From a checkpoint of a small transformer trained on Wikipedia: a smear gate.
Each number is 500 + 50 x the weight over its row's rms, rounded and kept within 0 to 999. Layers, rows and columns count from 0. Numbers have three digits each. The size before them is the row's rms in percent of the matrix's.

# up: layer 13 MLP up, 1536x384, rms 0.039, rows 320-379, columns 144-191
# down: layer 13 MLP down (transposed), 1536x384, rms 0.0228, rows 320-379, columns 144-191
up320 120:547554529512512479548519564475530502495504549459512466443509511474472469533510538488600524492391520510493430548518465505602544445482583534488575
down320 124:493482591461461448532492480534511523513504410460558474466536520525484464457454545553511457516515500530487465494558516436565574491505505511482512
up321 099:522621571514504509521473436458572487499530536486467448510491463491539486495537440473502498512464482526442496543499437450545534522528579498412546
down321 090:516488493506358567524522510550492596559474452461419584485422461480588477485453495532557528503579535527509504577479493505558452448468546648504506
up322 101:445493491565488541505379575527500545505438594488558548471484432468457478512520531540473547521511427552499493477499497482490526487515525515531538
down322 110:502542524515554420539529479460423462437551531568462539485478484399549506603450443479535401547465423424511471498431534525533475404466559546557519
up323 102:468588510487470492541557482494480577519420533605501524489458478404413590533514510546427508481470525516537529575488498590554464521493606513429544
down323 122:450359437486497468469527477456427457423556410503533472508427482554496372506474471468552442485409480489403559398478550555480502507493545499626523
up324 098:497553498494458464607580484488469604465479523559495475484461545499459474483493451492524475452497469455521498478482417543558516461456533558426472
down324 100:490460462446465418497465467419483470483561522524537490571534560496473532604524442445533487530543562525436508491570513510449453558572528360555491
up325 095:568575422526439521546452535519511397550509573550405438472478545544505464496556560458526528465465560498491535494430500441447547445541544492505501
down325 084:471521472563537554508420545432572442470528442531517452492491400515549483447491487535508439498467501452477517454584553573545489506507463568552504
up326 105:488513512520556516511470512498468438491523531514501502463465445493530477514627495497564505450472468547453486671459488480460499548567556435508424
down326 102:436477408534485442471502591475523553486497571584572504519466524561469548419404412577550487486483480544515518439609583476544518445478462575474505
up327 106:565445503576564501496529579493555557523483592578502540485406528440529532485571426531438600435467487497472576589443471418523514561456564634421516
down327 103:519501592473480491537531389507478475560510452439512389490384505533501530540581535493469449579515465488412467461550432456532441455466455451562526
up328 105:554477459399454479481480587478480449414420570446423436524456464496512490500534336537475422491405457461472558561534511612486431568519415521583528
down328 116:525394404560517426561533380566549413607540497541491479504546475442495569591550585542478505568451571486584529391497444465506454399521524467548490
up329 107:415521432424612511481568541495604458476427592468506516518436539518469457529517461484522424460523484438469431525498403462509483445493493528505411
down329 094:585527548561436549501466504494535536508417520513514477525575480514400484479526528449560516449460478444458446475437432469494479484438559430514451
up330 083:549524487447478378552468571566569474396463457449429472536425560423585475466521377498575462516485494512554570448465478487426545453557515524498526
down330 077:500574624512464594419568525487535509522576537441508486571515502542539557430522525519520481566491512491448485509474516499451449530402593546521443
up331 097:479486519466538438586459566486584529423531452553511505451478453489486478637478463531426442513417488461478501554507491546507499425521395436536578
down331 088:501517438573479444567548500481522498404543629524536481565464630520654481492518482508570526417519513511529457504490546408555525538608492518451482
up332 093:567496482566441448590543549473574420443455512548449473490469523535496435536480423543509512585475479456437522532495451475481523533529505411470492
down332 093:445442538491467570490434516553364548527536517544553483552571551494558554502563578471468540466547517524587508550465497453459539522575490618501485
up333 099:428515547526464604415640484446480603411475542557455486457478500461488457520538602529454439509467495457597507558446418472568451455501457449542464
down333 093:455545475511517418514519526533414539502521452439562495528474527547438488472517492455635525529503585527497481569465482500557483530463476532467537
up334 098:480414517496500442468502514463479599474519518510468522544390408498467522463545484502476507480565553534452417486494519537556468533520556547455473
down334 112:448548470419605520502491468527458481447557463529512450435547563596496517564531495451439535488506523456587459561406496459485560552547469491501468
up335 096:459458434531537465553510433544555483514461475405561529528556508458452499498530406566529549416507442535553478552504575529425484506539546544566590
down335 101:474404440440453475560522507505437593563493530514568476566551505551518575507511566470488500490536539476501458405489494427607505550514396426386537
up336 099:437465463490486471499527491470560516522492564484529466505488434441501436464503501453476500502518553526347542542505456527478517516546587547422467
down336 098:566470534495504499436413542530467449571552524486506475506611617496512500532490561439449573481543439514641553482486546440501516467428486503548507
up337 097:487463474469489510506416542516475543487525550557473512444491466442515525455412470502478565498462470560466537536484557475620518583585503565476623
down337 087:405423618578581541449500496526568498461534457536595516491595416549548457500480530468547491474475416486484504519559499488390552561501434500512452
up338 069:466441489590486596539515494542505492464460540451451503459525450566532450568492481527493475489532505485585490546477391383543495440488502436494437
down338 061:433569494518688404552490517529478514512545547434551491495529652460437414519485569470596539411495468499524563496526575451474592543452562489524504
up339 110:534473475542468432535512443554602492438493617617529391508475523491455466537531530533555474519527537528462474480449460447512535573512560511407557
down339 120:413474616501565565452550561505476559433565475590558496480433495470461559435545410534517499452553493457472562517572465443490486399451545531483594
up340 103:503547432473505531493533477539524505490420546527484493430542496376458478533501515526430491520517466557485460613478500475464532527471589488421548
down340 095:541534545480500540507512393464592476539438446500461504442508459541452415487459440474540525528492445529489545594526483540542588517573549457543397
up341 101:506471418495547426446513445518530475512529521517575528435455506576550523516535513518518527476435488448467449473564488514464321425518460420475518
down341 088:528550433536461387463472527570445542464401462600502542511500569489545475473446517532482501472549524584560541507500495462591538631494461475522436
up342 097:503511588546550463525496483451537578443523542561424471436436473514474502516504495506617515481397460609526385456505507536448490530416530441534522
down342 102:521488463471561582452578551542514453602536459456520453432461394423514581527492468491470374454527559472564487513494491487447550579448580556458442
up343 089:526511510502562440525463588566596500495468567522506429436508484539515418515462429500558508486530440482487564526513482507565409435487521490499543
down343 076:571561392549434568568530549546568462557488505472495488553546529503450482543429482506525580638470563501553491533570563458521560491488455502556529
up344 113:544542508600463471465607530522551582471539561528508561411568461497423499536552415473554468574438494476520389495428518488530542514488437506552522
down344 121:522581574455558488548488540475536464503493494476421518454438596430526451534498528519550370482492470462549483532483553554476532483493394449505536
up345 096:482544471491476546524543499489456537383535521528476470481559421512507507472524456496534479526424438587421445479447521565448456499556491575498540
down345 084:521463538547459430550483525445528506505493433458447661529583449491462529474370446550530491515436392515529554514522511473523536451511451507586544
up346 099:553488474485515522534543518503534609488447459511585626358541566414512562557535371520464404530533469500491421504520413437472452378423502571503465
down346 097:420512491533570492611437528566523508563426607510506465472410551558483489461453564507505524496512568497522486473611472490567531561586503535503541
up347 088:564478439495503549526572433578565609384506507575540523452490443484417477503566422539636440477448476539522450476488515490480527502565541589406421
down347 078:425547434505582560481549459456453533548539493473441538466570440514551432517544513479455524585515605518429510467552489441537435604464529489508474
up348 089:550498513464509509496464466490589532511581537502459380496584543517551494486540587615519480521469482511485466521479513520514620515557492448540461
down348 074:538503563463533551516479551551572589530495510433452534504487513542484516583586426573487514523497526428546502491464570462477435511587409515470557
up349 097:464525540576490480520586469599526560563523512439513416571323476537378500524518536491484487528532443551406414597553603525446521414543570607541491
down349 099:520529452475475510525461442534431437497596489447467404465475554460473580529471514555568515429542437614488507440481527512489392480491423429414474
up350 109:500613407560544519530485507588480504466509618508483470387517500460473489495507426589543475476463503477592470520439486454487548404591405493559429
down350 098:537512588533446595549465477584491578507516505473408520426523501450410547534520572623377549467604613513546558552423575483474472408501530569498470
up351 107:511502388541469495475499515479596503508420579435554472506455469522460533448472464484494592507518575444495614521493461446484510567595543495378489
down351 103:521547609452544467530475431471339499559578418496502438541547519472463557555512521506503513473512437487505507504452495540534497572425592461421501
up352 087:577495519529494499542446486515509593593407560497527539432478473520517552433513512440510453484508426501521505541484523536494523513464551422559495
down352 082:459480553428473625369497469467511523450511521553536571487522437436563448488381533513482510555462534457473506501576532464418523435549408515436429
up353 111:453575474465498468423468554430529518544531577579528531489457519559527440510539476487566611483526490534554559499515475477480546517520506544491509
down353 128:472479504407506541503439493501533509488492573514451537503527455472425536513475547485442486461545354407467406511503553536512484433468499579451511
up354 089:503489497493481446550526513465459506503500489596464529432512469473413483596471480474424373506448603432535507574469464473494445519502558453459496
down354 082:496487500471400466462501506479315454517448506461488512557497566440567457410518467560485586469513554551505488452590474522553460503590560485496498
up355 122:521531559559523485563518491570534495490552569509450514432493525490462426504489535479568560469495517494479473526452534478443495496554479556489610
down355 129:516566508512511565428470501475515494530535577511527549469468464534567497420457446511562527501456534497562545529526491503551476481472410540482543
up356 086:447488396495505490531466536480534646525463496459440431533512433569509527438448432446529540465405436503536563485494471631455466544545551493430517
down356 084:438475522548534521534466486470433542478500421505471494555530559500613604550639604560538570572578462517549569556572613445574520485563425360513443
up357 098:536476503532533397446539595479420508441468566460559582465544535486459562488435539517547473561524501437359543448440521482519507571361490469502546
down357 093:500411597408494445473437590453495491449483444569473565611514449436482491551520465470446539488528516455535547510597403461506459530607487548512553
up358 085:584529476507547497561530512522464515433536433495395419493478485531485512523433513503494524537549459439556484566414451519508486466484614450530491
down358 079:444421397483543476506499433422549544520471517538490553614527484534506496409535402558446493540548448544590490503530481519518515563522435540453539
up359 087:540537495552506453462591446552539558446461514525516381516479447485439501617491597537493550436511406523556429572467503499542527528517465511485443
down359 075:580539430491545469531555433483510547529534466402525513560515625493505554473480479409500499488506536518570522614554646460582452535467432522535441
up360 095:457533386445537539531477527494588490494505498483454424572493460507425480630512471518504542513498518505424412459487546495432546481438526466519503
down360 091:446497500451492527517448493475453455582505453420532503621467647487534481527550514457586465542452551433572541463494445495535585585539486473515482
up361 097:487451422488557477538493478520468516367467543507488403443565481542441497514588502587449459486472495454361507519504540518519524477492598502434486
down361 111:513497434480457601499544470503491551634601443551531499502437480473469548531490436587479495494556412453535476464525488537461466543498521430497579
up362 123:444514493585502409519497494535572517417524530484493422419400429540480526507477508485496569518457499528517498408577426517537523479473652544480500
down362 134:496499448476516561453536482488431425478472584498539573540483468470579498615606506492493496467497545522434477620453530487518460492485328459501466
up363 096:447552475515505538450435477603470534467560545582484621490504470492637479540423483489515560603567526457588546510488530520548464545532395474490463
down363 096:559466522505568379542448546458464458548557495456512417517482557506453550466489385547484519606491515468429509486509587574549437558395531485485518
up364 100:489483497577494594615526546506470489534567587455498446437428571461486473573519516536509548550527512509442519595502543447448437495474542552428500
down364 097:449348497511576475458413487504460491499514546342482511474539526460513495521440552537496383514506519468528478629477573469530484423481481581536474
up365 089:518554522503581439575567444542461492417504568447430424584565379424483472465474443488501464616498494550428420490515448507416576487498492524531527
down365 088:456464532503472537472465473489522483590526435481567551495561414492576504515502531449546455458514486535538540484490447534464541530575570486431474
up366 092:512535552658589553561499518650565544547478450435498377488541499498526465497477586532490461554471522479513447556515479469472538475483501527462424
down366 086:479501444392478445491484530416523525471582510409502461532442480483528559401511453492519581518532562562550499413575491574573494440448440499420562
up367 117:541543404528563459540424490496533447427471476506493423445520507437560439552612562485490606531437563508480511506425432458560463425492467515479470
down367 133:551498547480448597458541451496483422550503551486470479532502529562455471498470612507510388425407408408460430521495534504494657541527550490625541
up368 099:498530566483518392559604491483428567476476496464319507425519431499517454519538464531523493444537489484446456551487465464412496561464472481538555
down368 104:470495447538500433548509526552447510621541441575594448527505548524518564511566491510483532488481592524541518499610462607562408534537522487441493
up369 097:488535491479495549494512567505472525411401564492586559536503544440521513554451556486579555486407471479480496442440552508522503468545459429477453
down369 092:559520553489591413491489444434425481529520436466461585530511524497537466466489476501504453455597566497570519555478459575442517562487566571460476
up370 087:538546506456531404403495620563543520463498460468396444511550465462457446502519459554439570520660459465534417527496542561570554449452580455493449
down370 084:521415451538515529488678492445465472605475469462513533585484553535428431546488486548542472433476467505502599600527527439588475511516499533491504
up371 109:519555442534525386553638547541406410466540573537537521554548512439524462429607550524639444513452491571579467528383535480441420446521450505470490
down371 121:423439475560609543557405432508471545478503497538487462587504541474521573616517428473479451562504466521427445492492553535480529589466531425527491
up372 091:551592458465515599449517547476487463454550509505358467473528388532470548491499471496511476550532484557469431511467455562557451509531479513427530
down372 084:547435641480539554550507559521538462505472401514466495467546507603458425476520511516494434504510491501472522580539594462485515474437552538513470
up373 090:432558484479646485466571510580549470490456561543503477470388468452542472427495410471495580562504534462494477417559406580578533483498419580513502
down373 078:517543499458499518458529494394419580464505413513453533417451486557475518556508449496471459558494478548457514526401538539508532464393565469456494
up374 104:524529580566488493529417459485479556491489497447421387399486485545471452440466413463577389504507442524438467542477547489495524517483575410472520
down374 120:466442507447408472469502529444579491506419559579529414550552554436569465484544519584449477601408577490575542456478496443507469450504582472519485
up375 101:476491530504567548462527510496564605446464515566523464455509508524551443470519442489645354568459483514467502452491513525402508406491493475498578
down375 100:465500547539517487432475511435520587469453544475597505591459470514462436521479518422544506421491501558552467534484414470556486575472462524508514
up376 098:465485515480499518405515441527470480423536497441483479436544443426492395512470501453580418444499542530451441438477536551550539611570495435432476
down376 095:438560513520483463484474536456489455511465487499531463462439489436520529427512478556479597489477480467562524479618560513468520500511500553446518
up377 098:522523440574501506598520476520587624384514454559503485435481446492389508535547467516470510492569537464476426538532490528617523465509516471470578
down377 105:379491491400481490560483532474447453556509472448533513571485540437530533445483555512526497510507508533532573485501489479456482493547590455480527
up378 099:528492555517588476526404584518559490458399576530381446437529461468530460506495510455477426512554506502508523581376450494563498434477508496523474
down378 085:508555527545461545509563532478480490526463500545444440661483504518493480548428471509454520456499471423470472489463509562544567489495446490490618
up379 093:455492524482534438534381539508518527479550543551386424510520515462554558430574523542485433428472471423449529553422458612521508445455415450403514
down379 098:508510509423521489542540482539461558467554531531500539536497531589494529474507494593505469533576418549525436515478565466533519579446530465535494